Weights of a small GPT-style language model, trained from scratch on English Wikipedia: exclusive self-attention.
Each number is 500 + 50 x the weight over its row's rms, rounded and kept within 0 to 999. Layers, rows and columns count from 0. Numbers have three digits each. The size before them is the row's rms in percent of the matrix's.

# down: layer 4 MLP down (transposed), 768x192, rms 0.0967, rows 522-621, columns 128-191
# up: layer 4 MLP up, 768x192, rms 0.0984, rows 523-622, columns 128-191
down522 092:481379480461488525501479422468506498434551488468551555494454512493416519465527481433421497464560489555456584548532450380512515479514488435495495492451483434545478495469547504466458470452489617
up523 097:535506512560419483508493504519483521518532513414520508545481494430551529447492533624543496540479493638515479524512521517477540542490500573528492518539374602509566489446419537450489498512416538
down523 103:482461401490495486462621566457518490458508490491390476427503492450498503502468510535528481435528534453446565487492515459484503480587475529488480555485560428523595572589560500483511486522463525
up524 099:485474436488545405417519501503540476460428507418369461460462439560400327484565538502472533558466550548438512538387565495418451530535475481586490452494492521501513456466526425515549470501489556
down524 116:365503422489408524503473480414567527536544497464620476540481551485543563394415533514492498492545484492467536505469373525525472535456512553479621508485536505499457503448486553499495579435451486
up525 117:524408571488532466524427537533516509470505437398373536429455450512522485462478535520534412468461506502532461495479514553533514517438542515485564443442527438544517428546514495474536455458519475
down525 116:578563479516586532489546533493528521461460498507474450517555447478551447611445534505529539442417534531491576503510532510387507521478479477453444488446630532539486506562466467571564488504397528
up526 099:513579499495529463440508485392451478510541465424467611496519491651524511435506603499512433435419516512497453558456494495511483356475498462480510475515420507515519547460476527470489486488583540
down526 094:483472552539456499519452519491529517511436460577516571560593545468462510508456480482406479360450447470464584534511555576434443511587540449512540435499537523568409463610502500520516450531441458
up527 118:480540524532456509495446464531535487547500461530380588474522465498594487467546415454489409511475549578495500470453575536544442442495504489564576416372500508472463625494509443564375511447565506
down527 116:506558481495548518513524476536550535500542479490582526563573576567530521517485424537505449462469470531435523512510555463492567536470552501474520531410601437422507453506532397522516456510551467
up528 117:509522589513498532431506486471540513477414472487451448532373462527471555463511566500473467533460542554584533491442532425482485456450493467578551486531420430500554461425462590518455484488490457
down528 121:464497516473529493499514495575558476439548512508616373513470525504596471558526530504454506528509540455516550385430443429406541501547469447553472550533489503477519548451508504502456544564434519
up529 122:509408484540414479480458482488493406528453493396491557488505513514576447457510480554440444567584645562523536569444564598533522389477486556442495550474443536489399472457387425461445531497388508
down529 123:509420572543531502509558541481450489581482565561482502565585548532556513579473457458527471441493456449482530502464573444466502520509524598446497489613567519541509502398405500466509554484472517
up530 122:562461488502571504451502483443513477575470486552451516444460539461468459473484519467575491527526546516465497551529522490436521489527484530510547359504444479451407503502474472551590510480421487
down530 131:510423455452509564520444523551469492480527421578584473483513510567469490481473558511577475461440532456470480557514506478398610497391417579526460553535524459308504612492495505564393512458489472
up531 039:520480527454541520473389492415562412640448554478379537489514582500512514398512469635525472514514606547568496513359562468621495493489516494547583447480468478552540426456503445488430591508465533
down531 028:476473468484515469517506546434518480500448510430469481523503432492415500520505500486487590475607472532579520482559579460466525468527477460569446592443572599465530493538489471398477437589533456
up532 121:496559528510474509473537536502528515666435588459480544515425556544453445473454433557499486470556516664437492464395544527491416512515487526433541437561498427592487561505580527468478529477553542
down532 118:602428459515468495478533489533506446489569567591590535520525427466510549555486545638471522629432492466595460489408554384457560453465506441449434550498507504550547421427411534467515566456419468
up533 120:498485552450451541448347499499547410522551496555476549544513497534497441454464507515495511441562542563451463444462451475477559467507448525523487419538412440556446482390524489415461644496570400
down533 125:495529535482478513433579485488595463459640457469526456531581553382493577430496534598489623472430498435460543522525493537499542497442485532433532447536544518582453452513486532539486442461501575
up534 083:528553512505563508527557503417608436449434548498472531457429556480511530418518470552552418508506471457500541518534562541496465412501512464641469496509497485438484411482491401565538546440525521
down534 080:476427460481472490492468555435401513425442560474434470460529442481525489584556461470465514466450452542489491483507420531434362509510479488533490376513521478423481511537571499457437577409556573
up535 107:494441539515463605461399546490517532418534491536486583448514526577491533447470521547463472577487548576531510506507602576494516515541578494501541467448483405524504520491460537499443574375460427
down535 113:405500607460482432459396542479451563463584548498541566515467435500570390518480550492441467551416467484530489436396505574506474483490493511502459605465374598564520529518508524493538518527538504
up536 138:531576525543494484454414522477433456558451508488460520495492627548544497458510517441459466495500517433615507467466537536510410483487464486429447492410449427585461518442388450375545487480468544
down536 139:535393548525541499532487528561431494505506486508490517527544413442489524449493473436350443642545495465467655563489543570519519556523510527474477511545414445460465530543536441458499582393466504
up537 098:433531550514584589494519474534521534568485467513455503495547453525563546483540524498595457396414505585534438516537651471493473458499517546464540445525496460515513491468543489515486498463504585
down537 100:515498520473492474492439444503498531393523557447517437514463494516490398765473612466399482508490459423505484410563476451540409529546464481620437495532559548523521488467471480468475501520483481
up538 111:518461555572549558496437396462520441377440504425456541586400526544431485471508481479489542514421494428600468503419458424508469459474494498463483558507446440542463500544491496556569512564476477
down538 112:473399456514563539429581404568481588496551503505473576497451478434557496586371483552576446629455509468506514497501474487506540417523442432460442493434522480439466497412500479509476502527443443
up539 058:500487539488549422476497567453561452510432517493475514524454487542525490367467414560589474418512576519549459507457528462478474466526576449523569419472450420473535449511518488506508487503480394
down539 054:417482485429516575525589529441471610523565529498587436520530499486471570479525415486439597458454462530416411521556515519482560524562547449457504581437422452525405496522469521527473558455456499
up540 049:473515543432574458488419403407563427544434505501322551495507528580481493430466439603534462496463614490517455531401538425522447463550488522507560445516433459579537441471535446467430570495504519
down540 045:555546502512571561525487543514560503536495457524502607554472600635447537536496502496529457492544526527514454428475612482596407547475412417516552542514447490551478461517551545516491514519511442
up541 126:453553502498479504462463414520503431569456573508494473497497452496399494473542509542576409511532483505534415514448477418448443475469585497516470549570478444501555397477422488530510437408456567
down541 128:429484472500483529566496425530456485491430490411509510483529552453469463539490496489586417518516572479446456473552639479505494619515382449508443512450463468446438525551549491562467506484515519
up542 040:495539524456491414425518446427658476518463470449416618513518487499402472392508477494500509448520592484500443493427570482555468521501488514514555437565425501528562487436435485473552566490502492
down542 031:451467466569523555517553548451498444439458483452464443411407579552452550433413561418454454421424464428459523521578542526447515594533441557522562428522501553459465540546570550541518453548571476
up543 103:475495480418585438485555457454507500417505546570492475525517495589430466456510444607452430605570614443469442556504486508519496550485484448572515540534587502504501461438487410414545510462542510
down543 099:484505586513475402467561546480442489513459507514548519436442557515446501500483562481517432554493438499477501531463527585526515555410516500394581535551403504450529473489507526411483577510588407
up544 115:456518480562519467388536445473488486474518499401385643588441480518472528457542416517454405405537503497511441419451568507529452491486572530484583508514465394543546466542544539390510550492489482
down544 116:550584397471536467480604509511501566332435474502532448599507501475610485428468477569425563520526480558547513358535519371442487466395422537413578536496548474518495600564478517508450502562534447
up545 127:481475594538466539490440517482484505463506468453476509557529519520442555439398550567492473526534565490511489511533491575608500433503532527578588480551481526589550454516432438429445531465450495
down545 128:531533434516408523514504550388408500451459459514540481499579479525542483595405482549442517452509539466533539459584526502504411523459398437572463530484533503518405378496503488532514522560502547
up546 070:532583493505496565535430445481541318495446594467440528481489465493447489451591520576528434436544532488507521407490503410497491403454504540434493393494466491568517380480540508469500583550527467
down546 062:474532545418483491494478573525554496543577460478532442498525475410432553508516486534556492434470527508484495586440457590517384489476546547509447510447345508490549490487505453518550487503438470
up547 112:481443483454437483557456462513519517446476516427450435562573416479425463429451526475505531454531560464544505494500474468548536566472523487449560528549537495501515423572525565490502526513499452
down547 119:533538454520424475489486442544541467465430559449559486484402497510566491590579428542548490626601476528533442518482484528460483567533451537488507517551611504523520595450518494412552543554481556
up548 127:455522557470501481441465429535559536531420494418455524495431477494449505469453522508491381469509599548531461508520586446511431483472505525532537511364501506495527523551555548479465517480445518
down548 128:489501511575530523424418534527446488496478411519468527512557480558473522562484513495464500345465537544433551482495474442531442493434517444454601533401421469506527517534400483521521458496481528
up549 034:474526548489508451457466475445581509568438530522390534459405495486530524395471531559495472459571560497514515394455632490451383441552572498596534409476456494540474476545471492458473469424481465
down549 020:458437538564443549481568451595519541420474463500528506493470525465466436590566523524491487524450571515593421503464531616564534451513411472444501549494479519486521525456582581556537508534531580
up550 042:547533542431531493549392435419565446582458522497381594507479411518529529372496471530603431441480564524608511539476536490524395436485500558524577502445456536521547489364491474496537526480444571
down550 045:528538508532581432427521492463528570379484492450397461498541481490547542427616525509384409419534467532464531544563533489555568455487498537534498535621477590437508500479586528550452619451462495
up551 046:453513528473492449416385399399554461482399482463446575548413487561497516425492498543557403509503524534595578429448512480558391450483599516514506454488456456558493447464458423460454550520451484
down551 034:468453414488491496479507476430477617492469524610485445539508523461540544540532578555500522502535497624530527456589427401582536558596519507473475506561548509483523618515491588426501492488556445
up552 124:507576441491575502487537504414524411437518558384461518552525546547491485472492506488550469451606492535526524449511509506526355515510557444480523519490493510574537506555469452424404522405518538
down552 124:527463405550574490467547558463596339455558530588535499565414510500479469441484553470494487538542509476439566435519512562477476535528470521474460472516469535481495573599548507446581465545507481
up553 111:470497537504483514523490430473497405510381443455453470500540417473496426466445466474490485431536445478499521562456470402470486509553503564514510400459524489514435526442494464512441557460501565
down553 112:525472551563515527520595494541493565331547532458536503481515448509496456577522516452562511615627532461485554520468555417465535484532456453493449523549472539499435572505576571452363605454558496
up554 131:485578500443525457528542530546512501461527491555502524514480433463514543466489480524531490450537514517479460521524450499589482516585561500565566377541481546484560424404532545482494562525441493
down554 131:498506483542631495493502531592492478419486528538501464542443449524573470511497446506516533529471482548504552496536448522432460453555485367415486612562430524556575557528494556414501490498545556
up555 065:511576515519453453491473455455547521533405561530461547551427542551521453421506477587500432494515547488584441487494550489487491462544516483549516417509442526498498462413551472532507581491508553
down555 054:492490493496575551523544480565463513515608505640478526514494457459459495498483436467478488590430496554413496515454488596495503515623452530547480529557578516557503545481486456563468490446447557
up556 122:545564477504496510483482401475505437593517504533424552565443505555477528478434486625634562616558602520469497511531563398486484489516441420534491531476425485538505488409500507509453526486431521
down556 121:577435468592540514351475482520494538486390558586508510429435532512411504503543437506465564462475430554515490433637448529566509419470534486403453558504530412532455582471504541515476422560483497
up557 046:473507611540455453473415517444531429543455475514435548555464473517432475363469497528593450488574513476442495441513493465549466505464527538593518495490439487523484517412468486525499513529494507
down557 038:441522554447481531530505442561495652523475544528512549548548409512633595557487572531408503480516483439445472524556436519501555523543439541471470540491454543558499487533507523536485466544498500
up558 048:511551545397511529485450536496678461538424543482401526470442510546466431427476463511494484539522496525549462511406524447526437459484564594479581382519448511488494453464495465486479527442497534
down558 045:476474497456504557484522524519558537470460464489511456556506497479521547479425479469505496454393577475402465526556523492597498514552489483512464644490521586422461507524443558352476573458513554
up559 117:541509502474591429528427513497576572479503529513399481492516467573468480456422561429467512481614486572576541510505518470544504457455496558479568465512456426508495594475506435502493487472476420
down559 124:496448522554507434538445439540462541490527467544497518551546556617540472442452583409550563470484556495507501455449583454517446487537592536499442520458576510430521559451503535516568547552500476
up560 108:485541392420447509404502555503515473503436472458533479448472539488427466461471524650528467431523574502498442473488534445508480425477502472494479470479523569489510532394513501479508555478525487
down560 113:450460393501432444540494531500494525581511476476374564454565649545442461465549603425545489494452404453485496523419453547488556522537469517471439557521535563465574460613586444500433437530550510
up561 115:522540461531479445550532516539440489596550460571508581537531436434555423474441514490500357447492492539450585410468507493528388480581577539543514557559461425620563548485447476492451580475459466
down561 120:465512486562541502490457516450481491500550519529474554498554473355494536533480521533512506531433444493381559468483538511424603567535564528491499579558582490527495465465484424565505487529455486
up562 125:409420579586580360566447543498512504532440446408442528460513435475541516460556465550564411486561488555548480517431564488527466481537520451558510483476600475511482464422458513527436553504477533
down562 122:468540436515546526550484538378521448509555475454527522448525505500414512619579538450498508541542508508500540538497504538515427557512560523416470466511543535440526419531538477533501475469545540
up563 048:495569492525498438447463467439578483503451540460385508529475500522511395431480486562595377479546562536539475448483525400514479438533535495540552483483478474515546507410441501464544566523472490
down563 034:472576589409429483528494500465503503482546506430511546467452561554385489486461506475514512552617493513454455436460536485357420573568477397459524528383453406542419485501468469449556509455382493
up564 102:502517569502432484491468502474539459474539481426442462500457386481495577477560401585535481510520548392554430502422438458560469502509592530633450538492537550454507519493504477483557609477484509
down564 106:551630578611500444527467631487499472486427450385539530512540517556485424683523508449529533495472496607547539506494497504481555512490551479454539530387458538496479498482530499503491457507565533
up565 109:453558457475481379500470502444516534501436551527481456619488434458524530463453532521540476394604490507519409453486569513563513464503523619447422467503442512467458472520434459548426514516495537
down565 110:525502364467522518541540489589475392526629478529478488462521569540521560549480567476455471398493578426501512546475513488540609537573461551536465529488638522410497567536462505425583553521535495
up566 108:424427564454568579446401503373524520438490562575511461439429458634436529464450437517564513485416520520527524395503558546559454492483517503500492468484508481545523413530536569529425482395522499
down566 100:448484511436518520552488475531446508533461454467449489468450425531481404474517505573528502550591404500529593502441488518509453513529388449430523436480607481453449466456534426473464443464516517
up567 126:461557507440567460409482520510477497593479587578540602504459434489496488465373523468552546428496565572431537485423493432481420444439549541615550537570544496564523535466501565579413552486536542
down567 127:499494413546536533513431541417524464520512524507491549560503425517599454551564546478552461518520494554488484544550402455518471522463496462475509553518583600502408354495513504502498523444521504
up568 054:458488515446505413425494446448521480486402515516414499508412485556459442415408469537495379539554528544516518511400456455581426480559525502536578472517418518482579518490464463499544543482498426
down568 045:511538483515472600494552384517499485485530458474569590467515526476427532506578490501606420530510506455485545444416469455499443583594404463461529512485484489546550524462479567468404464400429479
up569 133:484440526523429428495539500479505446520403475509515530484527554496483386459469526460482536451500468435484602435441559473423486441593470570469536440536380464559513538427504522513541666511413452
down569 131:529569529550599467511481503494456544451466449507512501533502453538540460619567505572564447485484507427466456528539421542462497542552537411553487530549577509453444545398527486521583426443565540
up570 042:510511542490495462545438456388609446491454469473462596561510469524453444416518518558560471463502553556529492453451544508490517473461500529569546462453488427578536486509463482485574534465503434
down570 036:482440445485432535504509555524462541497519390467443538450501393450571405526455515470452504477490484459517561486562511421548632555524537507520480502555506485450544530586416483358438490497432519
up571 113:488549625594461449530486614523456587576509512677445550537537553455499428461464549575518537494501527543549418491513553523477429456505562579463475423477469530523445527469487383482461511533480473
down571 109:509532498500413484538540546483437521422520510507399406598492494512573458533509490463418428509462522465544579490521499557497439658484433526519493472478493496502489405559505512427497446448515564
up572 109:538598515528602472489546556544548488518513523465461546513591450460472403463462566531569390556579569485491570509350437492491402520495524465584472398430504526465461503441449521523511551523510460
down572 114:510433428479447574545539500480626580453412513510566505408525478456524506458556511490452401475465484520508522516586513549483603565516513505471487520460618572466511503500609536531558557435516443
up573 114:436444585556520554502507530433496398450505401495546430570508463571444423471511531597435486411492543506505556469418493495571489543536528509438504511441467389548572527466492490498471543493493496
down573 120:498496448487518419549534488441477511460354445547546509477507480563556477631496591485476472471471415470548538511487514565524543483527433519451420438544498515523490541536450479470582526530537427
up574 116:529612643526552363498474458455593443563528452499474597474476476563544516489462568542571447446522619549518447500423596503589382469516516516568549507441421457537555514502458524480441511488510471
down574 116:487449482603552588574416516496522475543558468450579509438501516532507521756511543501583562548445514524557524457542461499490505465506484526539467541486516508529471509537484461526519469508527499
up575 111:541639543499572581482517506502570497492548565431437517495537521517522484466445531491549500394451579469534417441449523507522437474532565561513526482364522480525507472456528550461475515451471486
down575 106:451401486408482532537551455507487471475527520506480542436509487496615500652473484449520450496501555448489543526599463462490583524519516522587466465543544623503435528516467519519447531501504575
up576 114:509601532413398438458474550474487348547464520463526515539516487472451475463469567496648464496547493541591470451546531426520496513528528476534510513592447483486565476523548491455372525560549464
down576 133:494526473507471445559455532520468494492515536503589381516474483452422565568572513435542480468472482478487476488505542442394434486482478348597480504579527483464526571575551496422456552578535436
up577 122:494477498502515433504460545535541593562517466513481497514535415541553520460521368576461483530430511511610452356460493426503486485485573496526451510525529475552518432492538431497546466449425427
down577 125:520488500513520526493558544504432536489568450489558521462568513548570461593544612444449572464523464485463464470549516471484544520503457472607420473534610475443525540456589520432523424505453482
up578 123:494606501388469460464442414462478453493438522540409550518547448607466539467526505512488427469452576559531510544444524462567438528500584451553506508475440544442517455523447532460439520455463504
down578 126:481618456558486437632479577472406568572504367519590435537461473522443535562420543445416509525436460607535572482464475485506507503465580516497569590469477524567523520564480535463469538563532551
up579 043:568525531470546452466402402455599461542444510477421535497467492536508443436466533580529449521533540558484470455467556476493451478514500540524511462534488486539544485465468470583534556507540502
down579 032:492462509517476484680519495525447435548503489539547503514630370494545504450456485560487500526467531451459490458528490474424460578536557504542442516489512514568453441390434418469454501457474499
up580 034:534512492460474440497399479411578460528470516426373524479459478604470453421453533549528485438524548522504463421467498422579431443481564493510558414525432403611509425468448460463484499551467481
down580 021:554443401494468413503473416493457506563473511604492572536554503537506491424458463523428488612578505561562517451510451453392462541532533513516449484542522512508469522430519470456495534471455484
up581 118:489486488501454470573521521488507449568499514529506489452475425488524503470420482535510416555463533550465484554515524421430393508485505522581489400468451465486437439456396467519526577483462473
down581 114:490589451518454590505561553584529581453615489491414457564439600438542581510543520522508570474489469423457578540550535455501542561583543537534471527520421435438492524542429540527582467550464602
up582 037:509499495491468441430440370377584498450459559489415519502478512523497402400419504534506435445548577471542413482433574436543479452514540572523501447487429516510620485457502482517435524468464469
down582 022:461508484421511403584497552528520416493460510436524547396435487540490549461552488525479480591451562459528449481517402508444515516528540498467496563485643512515601407471454411446521469541505533
up583 045:503584537466494462494388469410542435541453511478404532414457436488502451434520517549554445454493563545527551418474514462512489433502575528549485487489474558512499457535583514524505545407472487
down583 040:464482508497458451481489440540401514529574416537529461533521522502526494511522503509423495485495505491517584521542382506485449512485461458429536569468501611391561540506592581495382613493553561
up584 109:537487449490507463434527384500506510601501568480408486441496448545473368490546474508420424579504554600571428517375578528433525580538523497478516494516448529476445524446475496467473554547470575
down584 113:534490491474490456417464480495520497442531448579543515462524431484544588460541477551552470394471444457566532468476424446516434469536491474429447487447547475533546543485543537532553427506525484
up585 116:483484567567511458451498453506447468542404390608530562523414505511535498472399563567462463480423582478485473477465430401508434515576497487537543461465460503484512478510441448491534537516419541
down585 122:534444413556606479505572525532540474463480522460449557557536458395555480609516490424474447483530548512476409615513412528510525446486443428531402609476466507532515487512514578424502538479436563
up586 105:443426581472444520468557498499523560504486471546468489555448423443432538472490460549614449430443449538469541478514483442485488592594494514532505535583541568514552435460472492430499518397540573
down586 103:508501484520464523509402505424552404526549511556530448496532535429492522526540520475385572507493538477558533500447544590545387446493527492455510493431432489450544541567561454485554490556387456
up587 104:500527497479523512383496400452574436547376457529425449469396493537467462479577573564477541541537574490502432391458547485484519494463496489524558477433427460546556502477500517565494480372546477
down587 112:424470505480472535486432451577430470479570471479591536516500582480565491541553512546576415526448543443481574600493423507484599564568483478497448394511567497433575504481452487555458571585576502
up588 111:446456502531510365461485453463581454460425447560452439533479466556378446435475552478431501504513575507535438563489583512415481535484554570468496547466459556507602528474537506432515557442502462
down588 122:470479530461507605484446438430373477537433528513544493554462504521562519518521509551489512463496451459481621485547487468418514418475543529446506514439372640516506534562471495527581458541494474
up589 111:509626645440547458479408521454514544553468436440511521555524481465537471490510533470510406410591531494580434460449583525533483492497580592506469466365515504583501434397548434498450461435517533
down589 108:432423514486451459585438579462519468495478457472561440438466507523491514739462564476458471388515513526514519449534525518549497475504564509556509496433528501535430461462462564482536505519581578
up590 108:505484591430472510443503529519505408530508453444504592528511469463461442460475554514574464505591532484490429489481556587569578489609609539576552509439510504527493505341528591459526502504524492
down590 107:483450420524406505522521506501573503503522462489561517502593436397466561533528422462581535533511513551474568564463550471510489600632476589549456515504465474403480472532514492533495463534577602
up591 100:474446486502520487466518488438490464519498512482511474509395505553449388445482459530439429582564520484626464524429538522443429463572538465427497489493537459493531526477444420533509458486443496
down591 110:408553466543516513549567683497522518569532405414544420423469570510465562506482479422437451566459481551518486529506490505524531565567443477556466532486584524489522543610540387554539521503477460
up592 122:561455591527468500480540348563516437546530434498370557523460454506588409466547559500515464480527489477492540438455466487518401476584492450522490455428434556487552546403585516532422476435420500
down592 120:563526509499609583487533484482488519451415441474478480426532412501438450552537562592543551506505470547454503484582571472511511468541562411507491575483451455467452552522535426485504487501567555
up593 110:547601571588505472411428516408476392584522446462526508587434462524455489479523499528505462407533532625542523518471579522494443507489486517498505524468368356535449480497467452515535458488441450
down593 115:576501498521467446456533534446451420508547552507581452495491471426511461597431494510531371467532547439581490527532614599521446534582471512472411495561450415447449507460560442481514506432480525
up594 055:508531573490515451493484402491566381549458552517463531544434433421485500398481502485498491471455499443486480458453602424467493467491551529596564425445469500591498522512532503465512579458414459
down594 050:485520500515514440545535437507538484422481504540566580571550502499469518508492473514487490528475469535371538601573524492512475554593477499565481487533507412608372523532408513476519504491498484
up595 113:441475485466477546429465482485593465492530460536481516526531407495460483448524471584460481560573559532541472524501543571452476465484539533513517571389499490540494424449399429562423501453493576
down595 106:521499522531567518467394530480508516565580553509587429461511486395479564464520471581450572455586397581571567479468549432512495529454474440499443466478498480481531438493416440488520456503445473
up596 118:445478547553562397500526502496536476448387528473456522569498447553462476465448537487479432503631461554515480545389516499561431506461563417541581510491463457555570542417423438494487440499455448
down596 125:509501485580541410495533470496481516449380496466420472561532483447596533465534502503521495523525467534482575521497443487456616481601413503482399517448509576617475451478567475461459457400535465
up597 040:516535548474519476428472386423558472520386501507369513471458522528510458407476484569518418444548582563589471446442484422534380358481553554548527439488501489561549541411516461479503588519491557
down597 032:439468464484473434568536457499436498534470450498548471483518526373482571530573580569453524595442497502589501511422506469501562527495530426454465508492542421526480576485407402435429594576518530
up598 041:555523546433515441424543427475541440549489493416396438524477493596474518419524539576500413461543554503511478537436542438502491493497585495586568369477490554533520491418426501460489487531445506
down598 029:514456614503486529492413553468546553498465445474609501537409471606530530523505530452509380488492488494484499498422516634497417498380587549502533513426445506528477602492487504440510517435456502
up599 099:498552451546515526456521406433609546430487484393427456485535519406502554448458507612453488502467521492459468463488475565517429559572434452525498503452497538536525590544476483533504631482431503
down599 101:527487425481392495547510540467549491602571485452536576430439453545489551509545515543506567517452495452492563511575468610445558469545493454438357478517541535511375547528499509511534526514475513
up600 087:443427414495442507486483459528563443449461432505456535480526504470523502485536496472639493550510475447446508401451547460486474496619508425586509441478528499522495385471415376520527442528472498
down600 112:423440509464457500544518527494582490448550441445522457470495492416476465453410550556380482492537458451531468629491488503611539524527479512558460533550494548523435453634588542567480591517526539
up601 134:571448526467530527399419437537489441503494533534455587543479467544433418449455555576443508546472512518569551436456555414476513476493461598525599429603519545503550571506510585580494433597491514
down601 127:546508461544519547435486473467435528449586470431533554521412378443562548435527581485521595468561439491526504457495510490521568417525490479469485555527532577501512544598547479488569537569553473
up602 122:486590400524398441518474486536525394511484518472508518525535550516488497470494492474428497445531572553563506409462466512602525503532611505461502514585477450599587553574536493523518508469439537
down602 126:552423502498452582542581456492540524525460472561553495461565551493479449577571488589444476471484495547466534478553505491535490556461530496424541456516470555463483431596547494511573484675589581
up603 038:448448610511546389474426428422534435572481554486366560490514480523505409341409508608583492430505494512451535483414497516511390468455580489562478451522422453539524482493538471466480526534552530
down603 022:474443479496576552529556558474452462607494447569482541569561498546484459507487499602417506630576509513448453565439527417471535612508556524488503477527493448447460459510552433427497587528392483
up604 115:471404554553563452491482563511456373410422504424531466581560488554548540465460564552477528476525484528517428516432479443477579436444556544546471497522421521496505494542477487518471531629380481
down604 113:392506494496458515421507519532516507478482525433515534593544471394539511555391462513523478518385545492472514601455443494531525451526428453454396459422496532507555440461462522519600492470474549
up605 122:503464607433455461453517473491576547471513494455461514534417474516466506456424521416580523376517479607441535413411533429383423452467558479482543477538445420483520511488467514533499505484533462
down605 125:520445474530377485575465484529507494558551530570490481419587531518468535644527582461467594506503451450531444535451474633524583447501546535526466569574413507454565485551501454646560524532471465
up606 128:548424474546427497476476437444600451613541504545338522500439480574429452461460486501560484465502513519500475436530508459452424476469458537523505479469545553626472536442468464422472562492563507
down606 135:571464562568533516514483582550520460561470413477457491520525549536552424469429429448588506558457519386498539591570443458394477453439436549438422540486540553499481457481481446487516433437483541
up607 101:604438545479504494520430407468563468459499444474495526525446464530399434471475495515501447447541523474467513438554478511531483501410496557515582433446495569570529483468476464517496559503523475
down607 111:580442547483471504567658439572521484454472463496523514500481513461442560656555514525526448551476390516541525541532527540540420523534531484474466447520565558457554486404499488526499474542520489
up608 114:562495556493604500567490458465461546448487514514562557518486468489544471470435504494522522531481506556480445483472570415539460405456490519480659518475409503580543529419376531533553570376448605
down608 115:479474489538459473571468544581502441504527508423539466548539512442464515601520476436497520577484441479514528466495512459578474371481465510630445487517492534453538468420570462603557496510537509
up609 110:509453520507518428400472450523507492561407574511406530581464522463471335476508534497438495569514452580446456538397481563424454598563516510471510415501520583432555438518474515494509534472462442
down609 114:450545569446383525476517579542459420368581494467531415452555466533500572470562456556555557444532534499497626534579468474489531443526440421536474495568486496495508476515456476530567514527495543
up610 110:490428542491415572403448483493544539468483581483487510539490472534471382454471482520502377466451628575510504485455594482494476504586596430447486454447417524485564520527419524468534556506495468
down610 115:423559478459560532478433541570411458448438529549502480506541483522530460456398449581472591510509581541420510543481446437497555572521434426474537565512581645510586446549537533474539490569478488
up611 108:437477451481477491507386551526659555459490511465549584475556517492425467451496540567598413439513495563511533435504565456461488378459596510525476488462554460491529490490439529509457502535534478
down611 106:431506535497481494492518459489487621536443480450547446368470448458423532476486448528526571456508467549448470485505504520496504558481409537562575554522496448398521531502508516497569516583500463
up612 113:461511643458505499457474481526518456520537521414480533441387512515502459445440526486490514403541450550449474396435525456522519466509536464496556432492463508512456551466581479523418515503400603
down612 100:452574517465569544609510474473570465629576431464587462495494480524513544558450552515556509443468499455479528504626560511523552503506496429498475500449447476476475531536475561534524533567567516
up613 035:540529546450496437468426446436674493515440556479405518530441545532520356427471516548515474462536596519506480508425562448608455394492506550569589449489496456479557454427520452460415504441489503
down613 016:510510557435433467465541532562453504414472564464498567528525394469436430537609481498439475634571586412538506480463487545512563449509564436532542480472505482456562474508495485496444426567500424
up614 104:529552531535534443481471512449466513642494553538488577517474527408546403467536577535468547531513499501450497489550560472506493422529546546503535423517529472491503522447463478484500549420572469
down614 108:440452554516517614444495575519509555517469503434451488511496543462452565495512518556453457539486556456454552537506534541510509503466551538458423441536502433488471504509502607474495506397498564
up615 117:410557456494426507469425461434456491484427477440374450604512518549439508476508513508530442525525556521684497364526509487574501534447528565505443498519510427547512481554527445433560587478567494
down615 117:450515485410479463454546420473482518449529497547521550537538579500523685551458563518517501560567482417522515461553522438526553488452475453507463493456586531453443508505486559432491483446437467
up616 116:549469647393518515543514453517523437564451522486379498469536401472553517462493578517576522499518501408539440486480524441457500458436463486499498501527488486512454539455599456482515564528500520
down616 119:546422526496483515556551574452521521513480614540456421483521537438519501535513459440542473523485474437471454538473507515467435514490511440418550597474422488448501528625526484463472497444463465
up617 114:417602499374521486456358499496555459503607457533393505482518429505596535473432421557588471490518524522532489485477459491473499513504439504596527380457485530490505460464434502521477464510536439
down617 118:496494472446485527676530507457566586535554485492481557497441507479533501628479486441493452452455497509472583406530503469439548542578509454486564552491466553489414587535435647552479464469500582
up618 094:462513495489537422512399371487599456469497484425455523487511460603501467474509485464573540601592498503500466473479599530584438413547492530533446566433477415597442532455555475500448527534517553
down618 093:471525528464470481464480422431397405466425460561541599548462528499470488460509472531428400480549534458537530468559513559542428479508418554580515541370584529562390500407522555527594557498561503
up619 058:559496529469514498477433427409537433504401500430458545496475513590465559441470501541544453413564593587504469501422535409530431436479485518512572508449472481583549534448449425423456625494450482
down619 045:491486415438543480500406586470476509519472489508564525479578498441519545487533454577537532504511496477526515485501492499441465537541448611499501467466518534423573469376534516461498509451530495
up620 123:446420563490559511491483500453460501505505479574321501428444574445422480473513521574553607489494483486478551560509582385505496426547429566488522361534442471466497486519517469520467589506548532
down620 123:546490528533561645535463555486471494519492570553450469438465525453441490732509506523610569600464438447459488513491509431480547488550465516489430448526461522493440482509605564505419420522474489
up621 112:504500525459489535554570465536586491506553529548510551590460505535560499460440528491497490587459571606455512430502555430550441535502546478513614510509395461547598577487468508457554407420422496
down621 124:491508492392493508479501536545496492497476457549540417469487446552617489516479552596517443513499485394577504508472467510421545513517537506577483557521510528505548484499542435525499545558497490
up622 125:514577450454531454498441472466534409524457453523449493496475551507550400456459446589569486473421514473470490458524530552468518476575526483622505488575465419520532472439565443523522539474566523